python train.py --n_head=4 --vocab_size=2048 --norm_eps=1e-06 --positions="rope" --attn_scale=0.177 --tie_embeddings=true --beta2=0.95 --grad_clip=1.0 --decay_fraction=0.414 --seq_len=128 --doc_mask=true
Each number is 128 + 32 x the weight over the matrix's rms, rounded and kept within 0 to 255. Layers, rows and columns count from 0. Numbers have three digits each.

# up: layer 5 MLP up, 512x128, rms 0.256, rows 188-240, columns 0-127
# down: layer 5 MLP down (transposed), 512x128, rms 0.258, rows 188-239, columns 0-127
up188:183113157136111142134178134090099121122077141139126119124131132106126112110134162174068145133096115085097136199137129107127072072115152092108137106092181176145151117124096104132156129117119145167113134075136121101106117119067069142144149161119130107104126051089135129097124121152164127107093071135080102115072115128164158105098206139110137156092185157123134112136118160063125149120080
down188:151146118125120105129134115122143123136182123111118098134122140113089105142135073109136135115131199138095106112113127155176189095127077170190126083131151130125074148086121151147135087062106099112102119127098111103196150181148141111089177097119084126156087139123087121108090170145151148133129182108111158141104203123088089116152058102115101142196090095124114127122179111188121158181098
up189:147127154143145081125081103170164093105110110172119152171164156149112112079123084159139119099114098096139143111118059124121088094115132172110086140168122094099114058112121144171149080117061115146160151052060155110158136073150098105184153152173108134101140067139090111124076138134108148119082154163102154165113074132131108103103052144119138134111126151158125155137139155119151181150171
down189:104124095151099136105143154072108169137160166079092110137089139150162138182145182098103150127124161141124117132152178108142133122158140055131147130141079129148157179118170145097111144135164133119114121187193071135051142149096150133113150085097132144137154163117168141175151120162122102150211144133130114098130173115139129163127141105153166114178167133117136048150124064133146100088087
up190:097177136138155072115117107152140132173106165163097158112119155193140111154161150141126123141143041145171160079140135167106133175077106168183102128133100147153158073121162198159100150077097162154134108130188147142138138100096160111088112129183100104122096129133147160170108145144064119129170160079105098110073173123098182157118191137151080093046136107126118177123087125163188174158165
down190:103141152152127167169137179033167143152153159060154101086152115127188110125137086094103092099055084104108150107127141173122141061155140074096145119161109110174143134159079152115139122106143086169125098097151163126105078129140131118101157142129128185129127072140144115098146098148151142149110107157118133121154107163025150129135106156140165102080165128155098130126125134126064100115120
up191:086085122161119103151091117156094095118161132051101160107137116232121117117129079145161121111072132079141123142143135165103177123085161086140124104093158109139075116122142153134224121123146077063102210153042140129141113132144120097051115196141125067120131142159171094128160135101156083162087154123115168124137106134228092097091181165149142113136129189157092075122151116151107191072091
down191:138144128138174151101160140040093165129092138050111178147112080082135180140133107100146142104212086151090146108152122159210129082127143124102134197166201099064095106133081102075113129063142089140125141128099123143122193148136134140065134122103152123077132123094129095176165160060153119142166185114125067185131184123129140120139127107161207134076104218101140121187117078119178188121169
up192:142131105143114130106209193135124111122118149122133083107140104157109095135087173138093146096153160113146112128133093133169114157143091147151062250089092086070092151140122148077167110134111127162127090113098145130106095129121152114134230117077126089102192097144130141129100103134137050166114073116207095146122133092093142076088128118118142141084140132140121075109107136092147174174165
down192:145130188154088119112139123121142108134093134137092138156118176142149168142148101125118136096079070129147146086088129121079083048100163113117183128142129151159116082085140081157116124135097106135124111128147110131122139147153080121130116161179113168170104127171069100117167144082118193133097145094123139138156167150144124151156123126152131129165096119109105137125147133160114126165092
up193:114150122130114119198135152105097098109139117134200112111088177119140158103142077191171125100162146151130105090126080104111129197151117079162144121136147106127131114156127111138152085225184088055149131180149124117079144107142124132090157112152153131061127088137144069177123061106095073050108144152187140121134098051114111111138085127182142111104111124172141134144125114127161089149117
down193:142103154138104111057129125133135110145150161145077159103101126138134133125181136111139115134042137084145129175049140146122110043158111148123135095104096144093101128099062153121124103111106160130156108080091143200147115166108094143118119127141088134188128070126130147118133128129111108113078114084135122090127170120151130181137116073093120211120120116103094118132126136132063172142147
up194:085111163112076109059141166147100170122175115148139158127144086078128152076100154135165137118164161083111123115124175212106099182115115114142161100147123110148169160185155143068087121096205062105091175136117180106109133110075212183071164202148105191139101163141095166154136124132093200162176072139101094151155118167085110134141140126107156131150127139128110134064128116158126123117145
down194:078205143176118135174139130138083100128154174068135114124130157140141121130157090121101112160146126069089080110144152068138141107140156156150134167166168113119194106101172143089082145102102146138120087122154130165107130119157065144148047151140199128215145108153146128094148163099128094172095112153154161164113123085115103096103120131144087138100139130143113035185211141107204099125155
up195:080086115129162200141107078094078120116144078121095122124107076204114113161152146147181111120148166156109193089151152175148120091181120137180080114125142116088136116122113193103175099192157173138121102084131098129106098201078117115086173142142129069154124137125097100158114064147127060121134134024121125122130171138127187101081152089118101119152056123168124116101118165059149147049119
down195:150165102151235148189167127159115117137132146123131142159141098117134084076146152225135138089131141120056109164167139105161147212089121135158111122131101118159117096144121084167214164139203197103084043164148134145152179097124135108107088174076119204127127170027132192056090154174098160126129064118171140104121096121104177133177108120162133182155107169183150148180109139151082131111157
up196:117119136182132121154096126132156077136124074113107129167043142160126094140151149157085142132070099150120111169144136120160078087134122112162125089112081140139145117168114117127163137164140160098168123171142116134093119128150128070156171108112141111210112094119137108151166087138134081080088142151115137156118120087112123142187152135126139141197113155098097146117093105125128137093148
down196:124113153102115108118141107112080090119099159068094125097146084150115146080138113154116085118103126110135140125132069141131121130125136102137102089182144138160102125107112119164082184190128063153094129062129124160167130110207148116156089117102107126132170085131066110118144169132179140144116133151123132125124086035140116171105111160119107062099106149125098156118124111119148169127113
up197:040117158165141126107168053083143112153162146099124126150115132145077098135175122148150149129111138114091131155135095113128142088111138104157134138140070146180140085157099114108171099126065112108162033090089176145124057145167165158135133166128143204052090138129099103125123072119118193064132136090156135127090161131109127129139087136121146123126120124158102139068072125090169170165079
down197:172130123131144124110088176111106160107145113169095151077122134102147150106099143109138110069131124105150156149132157173102088186132076137129075088100136117100086171136153117165098136091148184147093189164145127108090191088108116071142118090137109110169138104133146147118105177121123035140116111153128108095149092126134157139117127133140084136105128132143082119159180139145087099096149
up198:128131138130113139130100092117136100140131179124132146138154094101120111120075084187119133050129108148137105122099072157128079046147158164104153086148105099101105151204058152161117188141125146140186128147119126057123121043115165111106149135171078116195103136138099086077135158119133173137185131194127139116136128118111141120086145128105107111094111126118122160147139148161193163189128
down198:135118115147182142112193157199171113170084073149164178142101185097128046150125123141093109155150137023111123098137171056161121188136148139212110204154122159100146076119160113140118107057140076101110128074138082187135167179152101122128088141078118149121116123123147158142118125092174080144125185112132069151139088092105153080153106162116163116140192063127159055134137154081104130137116
up199:081192121085093069131146107158126111165081128137150128159093176097161124085113162099065095101095118102120093207142098136106138133107137140148184124111136080121140111100119099059116153144119108108117078188151127120197093155083091071106121083137093128119144180145117094175109078079099114120133113144094106085169150137122084088143142208149076175049122167157085109125118091095157166124143
down199:157128136122153140120172142086145076125183115103163135089099139122181198112075090122070131164092141099108107125091082125153110164126217127152078143113156145118218160152089124090061087168054087176138146070124091155112131128134139140167108074127145175114061074131212146116135117152124206111158177110133139130176075136141136096101087105156094079129081085120116132177145118115165179060115
up200:058121118155056154097147171182135123139157186100158190151149139173057113164083125148127059104119115070145088160144175146150121147155121156112163194112149133110106142094075099156088146132160086142124068081183179195139155150121140133144114138117170207146131092037121053113114124129122127098132167183162108143189058127066139173187116141123152129120090157149123160138111094136148145114082
down200:158133153082171107081059061133062128088126107134099131140127103111118140108117132116125188155171145175127140194145184136191131106151138092139126079184109088145072173145132091133083143132144166123148163137109097170119154086190109122093089098117121137086119104139079058118114126156122131119090066115105112138085162126180158107058088143117116153148127179142148134117174113122093149139148
up201:118118131166121116146157116117146117124096108189099133169186203180073126148142098155128072149138082105092082078110092088168134152089094118152137154119131162112130113142134175141150128112090090082133102142170104128114130103155198091121112157157167123093194102154064141125127129159166087162089104120165192130144190049068116137098093078125108097132105184162117138121166137144137117150101
down201:120081126109100144119158133151097120166051138150184105040162133156161138090164123150131137075115165144139138134143147186142066072166127111127169122183104118125114087145108096137117139177172131210166137100124131104154128155145099172144140159132125104136103133064150098126154098132116119110177165134142112129122082179129131112128133163141146108097193127084183132155069108134113095080103
up202:119120118090146126132140174109146109088111096119133101159143153075099115136136114093151188170213090087114185123086107179120095186166166118134042129159130146095135176127185143102103128104094099052131092098172157177116163145102061137135093115126114159095113129106128099117168153216167119127161105136149122144056171137154049134131117120129095217097184128144137087111152176095158099139132
down202:083176124133103143146194084133170124139153176099100112114100073164166123074162160159127100111036127080135127141133103119108101060111092057154143128082088120111136108114109105078189109116130123171070174169119162175109140112164148077123111113130147145129158111096115120145046155101120092150153131108154141108118144116117149170203117162112154102119115141146101136098117095098130102130134
up203:096071090141109112118137145091109114149123125177071124153117138155159139115165191105144121166128063126105179129105113092153090108150089138064099164109153115152143104139089085107119086122139094120184083119071107079106070129146229175134119054087156105108103107119114096117127109158157187149172121096109060162165106111148122153111144120134122125113086164094148087139200127105143177148130
down203:175151172140143145142170083156205077156126096142071138183194085111119126158124056087172139109128115164090144110127101125168158100145136125125117089124100122174143082116118154101140120112133138173139113111077169190159156103081060115103145179177110137157157142144158162105121056140145110132135120122162140118116121109116095161172165132124168141109142158048130185104107135128166132093153
up204:177114095169127064160138108105098134193111053165080137149112118171082136107181155069131090107124131114138086152134132093138139126062125151137170111170175184145148107117144131058090093111123102128077175147136130101094101102135111180161142107077136146129124108142148174092137157124150190118167090160159136120139140112197144099155094148115167110123138139195190128083110150142150193051144
down204:135114143138170149165119147108115128145146148125026143107174166108111150135135164157121131088120137138077127111062127120147086132098084188142170155111119119126178090084123092120119088146182148105198121116115092162095119142081079160089148172121147159160151112193129158146106097092125077115149119142179068190145124180155099131131120106132149129128166095108096053123149165056125157112149
up205:040148147127138136143186208116149117067089146164140099130100133150072174138122120114116101107139116094133154105129105140133177122083102129121193080094118163108173109152132156139154133074113106086117144104112125148142132147167146118187102122166151116126131135149121095119080161131166152143063114107154177103117148104126081126239120103094151117158168099159092132138148147081109138132091
down205:120118137096117145089141060115114184152135096067141079126079152096136150126122102111165135123126100167134135135105142129130154123156162139125137186172079113146129137117098135099137074133194221165128139165086086113145213120096130187073081139110128148128154130089128126137127090131110130138144118145170111146116158137086155156042168146106132147127127166128083127130131084137130135104172
up206:141116144155146114140099089163158097104168161086120155116125154090043128196196096134159165169141073148133139144141126139129135135162195139176086069115105126155169110124128138166115097160127113118133147139122138147123136124042129139130111122088096153142133182101117081107153156122158068057144164100114150125138141106093127167110138110106093126125083146077140134125163140184112191105142
down206:091072153161161122118153137136142153045148211106200150111129111082089120046129147098108075109102119164099099087103121112106129131149086208087101076160134128082118118080167167098135096113128141117162107122044077078152109146114165138104141135162182132155129140208180121174162118076107118141071108094134107134105084129079127138117109131135131153131201123114153104084132105126118118102154
up207:124144148145092108082184120073137132128134135098124155067114100194088117106174128096045114172159132116104115102104146164124136108156124131141140094115099102110127209084175173096075122096151081111092114124107158133129117207163127138170126146117202119118139135136102136131054150189086130110151187146120124202186133125108112172109141102116124089142110073101079111116100123143113132182134
down207:082101067138117135136062125103151149138166071132116108147109107109144123130134150144191139151101132147159135166160127138182091134119135102159094118170176112113132124158077138102182143109134117115155136136095110119173127108109115091129122152163109095072075146119121131080204137187144155141089158136204082129097147153131171113174160145139142138168157151130200158133149108147138098074134
up208:160127173057062114103164150171135111142170124079120119133163171113143198127163127144073107140098083135127136162101073139128123123148133123131107187139118136133168100116110129122115173122075109145086111094170124087093131142110097180163078111117105178144180156149163091121124113142185183137118140117185096190126076078111134116087121134116147151156162166112174121178143099186143151113136
down208:113177073204142129121138140080157146138176160128088108093103134094123104157078119147150147082158137154109089120153135121132113131110194123149168128115124088127092180084111118129153086141198130125144158131122101184129107160132127105115142160130118119084062108146085140155131143128057082115146113150116156129061190128163106096145134172111122103094130088145123097108132159083122198091120
up209:067149123153170101183134156167038016110124139116058069123164099131127104108128077076158122113159146132106056101121141164092094111155158164064088163119157072136193138099095092173158076162075139148195126135112103139107116090085113187152160157141095093169157105118152097134156119069181167086113177114146141117169079155132174069140139102102139094096170155139119094184102147138113164108156
down209:096076166160103160151096105118105121094169136134100090195107141133174155120121074063140102103104166090119133152151158225141160136104125126203178157125103088118182109142078131106151172044143127110071120120127125156057154099077149096074112108108130114139132095115098130124181121057110085121078099134109100112115173169124079102142140173123135110111144165128164153140158088162140050148093
up210:148139082113163123128135178093140133134093120080214156115059081171158161173160078128171119083115143163073138085127166109102136089044137136127112092148065099219151133103148129163178066123125142148114102134136137132036101113117164093119142108149131092117080137083145093158114123116104116110123157171135160109123095124123050173152092171154149132198133112178105092121116141104144133183086
down210:152137162100123143074102089126125195106144164131060104123160132134113122128119142144088138183108157142095100097107114148133175077168124122044109135092136202090080140067160157151119161159130114061140102126115086125138154161100140121145121156200149131141154134169140135097187102136166156108129137134061118096095172148112140118091126097090122131139120138091104168105136138136111081162144
up211:092104139178158139075099115176140150106113072140189201128190120115136137164183076159131161100079143108129099132148115052085092175132139156148131098122094138155149112120065106124111131147136130098145119140124124153103128137147101162090128128122113171051138098166157103163096100157095063104149149109177114174148136087179124105077147148131107109151150164096065089145044039131103126145129
down211:131066112126120185148141106097104126118109070168121155161106110138117215066115108140140181124146117134118095119171131157095168115135109083153085134116149139076168094070159155139071098172130197095086170094064137206090166092117115140160111164157117165103073154135145176137129160130198198245118154130115120158141188111086152167157139148138153116128131160147122133115131190129163110156168
up212:068099114191157125195052102143125118089106134116081132187114108111099127153173151076124126110109185159107116136106123186063126112150132198198130088117095170106104140145140111134141167194140138154180131117135159117137107054161141143166145140164082111130114082226133124141152160118180101174161108136105091126105092085162142147156148096056138141061147154152120139157158120098157196133164
down212:150135100074150209092184201159080111125111123169152241118097103078122110138129117130109129126091129147137128072162098108147103127091141126104155108148137056103113108153109174080179088143117141107061174089125081166146109126103139139121091108144228112146161120088114160121127096163103191135103136204102165115084099155096093090121121137145146062117142159142153137145088085143089073098069
up213:129161067127113142085101108119058145171099129126115061085089149079134158149057184139144121141145078040195133120132140069109108084138143092161079113120090152181107155169057136119112130157170163108107065104138110117113095150091113139150159105105184128177147071108116102162119148168168124162137077053085173175133164138143134121117163149139173138175116109133138121153148200087158160108102
down213:075124141132115066095162172093145148085142164175122173089143126108134100110132094120144085118136147144092178108090133120201094116120137176133069132072151155111110038089144100050097117098130043115143106112079207090132126151092135078137175157159145118116133142109097104127124152128119118148143090108134157085081089132172090157153128054121117092144163127139113124159131081106153119126179
up214:164161144128165108123125167118073180152138167055185157177116178105116124105125103180175128134092121115135103145129086157093116145139165112075151106111126097111120092072076139156159126074118086107046117125111193131134113105123194138135107149117061147078089126145178119149183095172102116133076135163140095146118095096175103091149114118116132115120090124123118104093123107131154111142149
down214:139126104203121129185079139145169123093115089154126077148118170049180135133082122171084171135135096097160137127130153054147131218124111203141085136133131145096098126096121116107088125110120130129164101183104128142105164152109121127140144123103191133098183112100138051127147104109154076075106079154104146128072129164136159161167048147138105166165088124155096178159063095121083124121094
up215:137145091158121090143112097137105156200076119136104092211157142174153168103116124131185107128142150152098136105143117079094122104200136144176180089127119145168177084132114132107162110162103145175080093092158155120103086107101124124136148119156136156097137138093143140133109072095109081117083088111117117137124085060093112100092076116116187119128138172142120138084167166192175147145131
down215:128153153100141177138139130144135131040139101087128190108166137100105104148128089114083137132123107085151114111117115102140091122085123106125099148111115074080188129164153164099059154129097101127134175085140100100208175139148136133119137127067107118125126058133089173138113141174139173132140193204118135104125128173117135110128162162131128129112101095137132139172139144086134083113135
up216:115153136095142149128091145087147191161140111120084120154145093147168113151085150142141098131161156182132158154120110120156124195135137124111081088112094144118129070088116150127139121148084134142105145095109107144161158123129190136084125135101099142093157101067087134120164096157148128109085112095182160130154115107084102145092130080118166097167093137120116175142063211114142091180147
down216:169117120120139123093155125086127111139164128160177118078104129131108171134175127125116163136127102113073118072099147100159155159085187128094103118154123111128125172148117250101164116132118141179126123084167126176111124130080135099192134112164134091119129091187099096069119124105117125113123110149089142144070201115139142112143142197110090223089124143138165117106096117126165142098135
up217:141116146167137114111118107115120138137160124165130137162092190180144100085130133134061084118135090118097120131081140107108105135187129111107127084151157094141178155124173152134160134118056110124041124143127140127115122174100116185143110131144125144145113028153147119084121034110107092108134131181164082097171064151154114079229121125076101159120095167099208158100171138114075146119130
down217:187071157107121086099095066121153178156131109144125136054131143109096062149088223090168138087116116198109092115130155110242120142118125107116109170112099107147169093114140113087157106156117125159112117168146120122071074153127158153163152088075078139105166119170115081229163134115169104186180115103098140173066126099128132129121114084072122058193164112133110137130152183136067062171167
up218:164195164134136117219141107129147076134128158236126121117126140069135183143139118178077150076178156122154105058130122129142118140113080153156172175135106119139108115171205138152142156219150193137108116137127166177171161062109099110160157134100194074109066111160191118189096145131121059126170134126072142100159104138061152182153143114137077114100114083130158128117091142101142139107114
down218:147120133160088192116155163124085146127156120156128189106212151142134123102201196158162148111091129162170098031130085180188142124105109124061121163094142117098084122155178144121144126103197121104081146134146177135129168116112124120078108140092179124170176099190148054094149142126107120121155098176180154125085174166107135135116093163172114106088081144136171139125133133122140118155135
up219:093127136120130075089133157137145120110158141165155099139125144147221155130120160114126119052169116137139143100135162146161149064158133113127137144119111082117166146128159119082166088158112131153134111130089149145143111120119132194110135136118104126186090118125179156150123098147092151089145159121122157079142115068119140155106111144067163117153119135116140080104130126106143152087142
down219:161087157100135107059072158084138162111115125161123114118173183141134148078096110092098106067163167148186166107110105095098102107167155135154175118202112114068158105144129127102093176115178117173127140133121160135132114089141138213126160134146067146184085146112169113127107116114095104141153117150134113133119139158108142126151119176097212097111062073055139129131152147102169158126174
up220:110114111233152087141134073104187137134140157177102159129130133082134087085170152168152154064160120115131068104101122130106094088179096136148096126148129128072187117129085174124164137090131164140140144150099111134123176129149128159111146151143168099075137140069106196090166093157142123066115124133102098077087095115150134198171180094122116114119176174144109101125127120126114124109064
down220:143132148093129164114151118048128186114102086114172124125096094121122140123121105040128142143142093159096167125137142141123095129159136111156145163120182134135128146108117103157139089092110044062103179141162153156139154112102132071111070124165128149175048122197136053104098129094110089109132164123189155170149157161126110109103108157125174106116131141115086173110113057179167131137122
up221:140132141096116076132144137121131135093127181088069125089124176100097146167100080108105130089133156094113103112155116102109079152150057114081134145147107110124118149137191098143128082140174174056123162164133145120072088159076114148124157141180089163084125110078121143112141158193122133135182116170090103122127178125141175092079134123106160139091128106070177074160134107117155101153081
down221:076130087147125181103150101137136177153069138147165131106165149122106165150091081069109081122193073105119139155122073141176102128137128154102129161105138200144159144115071090109091113096115130138157078086124137140181145082133090109090125153125131100183124136102149159160104184113155118153117131101128129116154129098131071124092114108128121145158119068130092168175127118113086105132104
up222:107157114160115118074137151093117116058151142098138094133128167129114186101079183073119130157151147110106145145131147159079141129115167120181114190139132150152141141161124140138072064127114162143112069153120118111166109162145134115135102111093119101132110129096175070149140115173124152142194130159131125111107120134127121139172107148101041076110219148105106119114143134109200080088103
down222:142152141149071150182151112119118162143103148080105118084133099148195128186122114166167134139120152152131121139132137130156134158153158160142124152101142117107144084118117115090146082090162077136125188145184140071110093104088110152122116096141141101155104119131084115092181102115144110089161164207134116167099156143113166128106146141177119113094069122106098118122243108126088138105155
up223:146178094149032127148149117091127097111149105174103149112156132123129157137138146117153152102144131070149112138147172161127165082108084140177145126088126131108168146107109085124127113136081144126116161162085116084146094065139065131148136091121117103142148152172131130132069227125123148155090087113079155134108090145198167127107138118142136138087061177185113108160135150124176142183134
down223:121179134112113170156130142139132155098088156106121067093138067140096153071131100157152113134127131192106067136099139113142110106179127205173068110161074108131113172060106101172156113143072162146103148180074104129104133163103104138095129091112104073114081060121158184175162182145176110023096104103075190126145110108112085169162091145179138129160070127133137080140105110191126159194130
up224:115074100141076082163124103095139145101128062152117153084097151121114098109149154156181148130109090113144155153146054107099150138094152155191145117163127142109186144137131120130162132201128112132100114105176123126088054087126158155119183134160159116196138213162057163048109119137046140129132106138159134152121133115094074206116076134186090150105076084114100107133161160079103150146145
down224:183140122112133162078084146142112086135137127169151084112141189134131137166163103173128116094131102123114121127145104145054135129200049135157120139123118166136117150175137161128153130144116126171123117118155151165156155130127157109137078064087156154143148126081131141185133105129190129177111150124124120077158099144099145102143143097146195177099098096123103145058160079172140146070123
up225:134183209151113127086129186087077077162085124144103152139122145112128147205118145180135145107129083042140130145117114131070108104100118128089143117113149134175144091117061153078120180151146159113157115189134103141126144150167121096138078089090140171151126128117081107133113171150136125190146160134129163089103137132108093115099060174101121163101144165129126092131120090153112128174100
down225:144048123102161160096181116165133102089144151167155105192077122175092166102191133053068119129150090174137125154111106078175132096115090147131151143176099084120096147151164089182113112109121141135096126114131142122122112093115149166146165101155102077119097125139102062075155102101110147135076162091161154135141150097126175129104170091181140145128140072133095163113088119073130159114145
up226:119107147108176137172069150147123100134155118190119115150117139030069124129118097135127192140137093132169149127067068159155110089101117127129213152162071112172141145181159085120130154156089163169177128162116171110102089122121131085088157136139116124105118105096150116129110172099141116144162116170156099124106112064108136137134165119140134100172097142093116097114113138146132093141136
down226:072107085149141145072168142112146144122121127129149131136135116209141086135165137142097099157121131071159126083129146108124153144135166127067094152108183170140089210092051141123106132132151144126164169114130112135113166204170143111134130113164131104115129146162107151128117098111147142144118163102095113107073130170156131179130129105094158135116130130149140114174121135107146137128164
up227:141151144082077149125128117123101200192133097155112059138025169157142154102124156168123109117133123152098095135096143100150158110131098167111104098082124120124164127111129160142169159125135137124091150192173118077151157115123112127101127131101140179128113162148175188169080123116204099154111159111092074132129145124060137127108151191098138079103097140140185102152086117120146124118123
down227:144136136201081187083107108108113117105165145145131167125151122132108114114127082102108137147096100114129120099116141138098114089141179147150102160180132157159108159184107099108089159099138121109081098112107109086034088159108177143149087152193140116106165131143137159105130194160095093126176149086139108127085109178180104107102109143128132152086122126104101111148112137055145145065109
up228:139118130112182138167151106137134152087142119089094146099158096156147113101157117152123156147094170100149138132144138155165133107095113156072107178144109198085153155151141130117099163150118102123067182117158091162142107142137161166118117128093108047142178093119134156186129168142135177163113184129112130102205155146120080120170154151111098164080170132116085134172154167157150109132167
down228:098162117176150098125134153142102129163174100134133169111126127118143160120138089155102173080136064100142132168097150079147109136152148151136125120137183092141108110139102119088102125120145161165169069145147095102161090120132130121149139085165124126149122158096069139149123126093119085114065120203163070110080165125088096177187115131109133141100213175190151160139102127101114069169064
up229:129138124125107077098086185102152213118133093129089116101095088167207159078158119122162136083167127146144132115180075106142160131086149142132118155144123157189185125079105072146151095136123115116152125124095140131118111065113098160150138129188070144046144129202129067133078088081124179102153094093142113126127165128108123118051128133191126108111205161146087135144112192143137144141089
down229:125041149091099148136138107157149167146072105076186138156146119121110148130095122153094120105073127099156111139126120122166106143188122127133075119113143143106132173088134169204147174070121179137090117098118113108130177130083105152110136165097168116127109155157143107121163215121181126095132154126077164099131181159069205119108161149084142159140133190119163141163085127120177105102145
up230:190140141109146105095151130137178123183233115115105138123182101154154143117157100063122069105151146125161116140167154117166093138081103255139094132101117134121128063092170203124118097157137135159155070095198158112121086162120156117116094074073138133157113154078093088192099138114162148063103155146132159131133118125135134182115099106120126153107118044109079120139157167117100109183078
down230:094133100100139175104080147108120108083078066163094121151148113114109146115143115158184134164139156146115228122137096131165099171154122086144118106141119147170172152064106104182165157121087090165132209185139093129047145144127095149159180124189151144061149160081117108101130120085132131112193121140159134144104130121094162107133124197109114092142100212163192163200156139096144093119147
up231:173160100157124082156114173158126131121157150140110153124163179145132144136138149130092121147127136102171157088119106077120123113172182159147128154136077129153112157126127122119178134136114137155132216071137144135101159136127093110174148079122146177121126161107149136101088127148114222123117149125135110176098152168112172140111145086159130137130103098113149178159086188129139129111171
down231:147136136096152137120134037083083101115093134128152141148103100146133109168108126113115147110105149114145075089109135129086099151157125082089133099106139124132128180156153113098099124144121070118133065146126112143162149110145118148108102085105109103159136106157188172113112112103121127153124144097161105087113084106164108129142132141142109105104133107101140144121106076114091117114091
up232:165161151131126148136160191079157208083111103139073159100117092146131140101117188152156194102141142106114141151075127099114089146205047137141089125128092136204174163117139132115108133072141106127095170103209095129161103150131162111159179102085157095158170156136046159175034090055186103154103091126143177099141150102181081106119175123138087129160120121101131110172092130143080097100156
down232:140148128128106140153097071125099145125096048088121185119163156091088154133143082149139168107111190078187106143115109115106073137138149164139167142142105196066107114112169147119147123042102069090113201137131137110213053177132107136150098168082180118119131132131117141175110136088102094130129128169129131110145113179150100056138150191144133142098140107154142129120098152092127124097148
up233:201120156117117136138134142151153138146057127150154200135099119162170166119133114133110128109121080145164143135082151161129141176138135148078150125213153121152072140094117129174112118134128137177142124086184160146138141089077145102157114155133139162041146149119081133063129079106148099137148167121092087128122117091171151147101112121142155130093110113125105155147137096064172158090077
down233:110153121152115081143094131155119134147085121086121163054103170146119124101096125111063074084136158096159192081112170103122110076142123162076092098143084144172157141140105108098139123142157089110105110099177133091168150148127128123123166140108149075141113136156062166148126195112103149120142201152192137110144133096115156082142121125130148139151137155152111113142141137129158112172132
up234:189115189140135124196144182101167118114145096160111085158128141119070105107109171161076134078114156130165094141105106138119069180140103103175111077181117100126139147128127089137150162088190112110132078144132189129133062144083099106129048148161099071140115154090125100157085082109120079142107178093124179089116148134102122129151138154136063130145124095179096107145109162170159104162173
down234:110142101146171143061100140149103112175155154145132150100154110104178156145170146136175170109164151163120157090122141109138163142103101119116108121078109129129146120093134124123134099154092089135161107092120107126124168152209192136126097163138142130144166221154197092132089125122131091142121092151094076175109149147173120120151112149155203148137140114177158133148123138100128161129085
up235:103207091112085154082136082099099020158124079156106100169074159154129128170104094149136097063182142121177091147118123079142153180082085107144168138122135087155137083139108152147131164191144141119168109108073161069127045172177112099138101156171167144187193158120112148118173168135130153147157167124159160138195088126071172115143164106111138136126105101148155175088100178105094135098156
down235:113104181044086092163206136171149105149151140183115126152144165102141206117137118183122182192117166121097111150094109116124173118164108143138093164052110156138119068110120137139031115125071092174140055115136091151166169087096194164127063102128136110104127163145071109158131177136228192175115134170105087133087138125120166129092173151131124140075147122131063173131160093136132091148151
up236:144070140104096129135098049137123084192151133135108128136166140112129120166114052117096052148202055099141151104084126183104162172131161128150113113085182105156122136145179148092131122145091089116127087113148099136089144097162063145076138073100096105160128149072153125179111124178133098162095117149166116075092120114163114200138068148115081147103071146169116132107175154128151125176131
down236:125139153059089173123151107104138193099142101103075069126100116068173176081115144129114137161077112106188119134123167102093079198158091127141102147117138136100127102163108122174101129129121151111143133113156152140107140144165159145102099195131156048164114114162181119096137142153128138076134169110087096089186120189145193116118070182078094125148213130141160161083088143135105123144105
up237:091130085163064143123107107227139158125148140106075143142100126144120051142151090109080119133121136112155153177147151089174140129147153148128164093079114124085167125094136098127102080155111099153152108066083104124130154141099117124153093126203138136106148174114119070103089147166132134166131098128148185103138093169127128128122155199111153141092089125095128168126176152127171130101085
down237:087127137110127144193099154096123130078078125087153176090140128130104186150126090117151104106154143131154161137077090177110124157140112122103114157116141104143155176155104158104105219169170120124082104156160150142124125140163120117173205116089163105184052146047143151160140118166111111113166084083146102168071100182157096105153099117170138119126103129118098103076137146111102093143124
up238:182117143106111160158164117172176144091106202135101120137110137139185160130109078058130137138048133086180081130118070163143106188163053125136141127142119123127177166151139077133089117105160130105153148122190168091099127085101132115140113121151101109086153138091089125087147087082126125114158124115143143122120140126125161130114120164111119171122134115141120087163146099009120166108119
down238:128080102090099203110169098165190135127126184136131122152075126149114201099138085071128169126130199126119166133103127146161087134121093131128149102166120123103130105133129086119063127116122117117152099135109144139166062089136144155146123120157115132104053138133099180067107130122074162137074199119150136212147142193123125085133179102134195153180149145155119133099132097095166141093125
up239:133162108163138147115168131054105103152085135107196094086119143119099161098111112111118133124152128112165101130096171202121096190110097203092169149123100147107188137104184141152177152109076153121149150135160125133132127144086137126122099082140135099124162132134094152133124150133144129117164101144129171117177094117147094107126120154164188120108167090085104056140131108182137118118157
down239:097158116095116124147119142162156131135103139155048161178136092155124091125177141187149095173100150151151113111173102107137162068124083113100155136106106131126080120141113111164144156145116148162125111150086169112119160124156124135112151151108130131139102163115124143107116124136133156150136176143129100115121068138122118148135180099115084152142079130161140168137108145101118147158113
up240:114149183104125121112144116032137147064127097094116123137146158098131191132152147143080185117131175128127109146154093140078168139107119113131201105099130102130162102122082138127170107148155139153139173183151121171080068165121164108147225189120131157088198184134094109187089171122132117115155089085136128128115098084104136138118157161080120115126132189098087138126125145140181067197087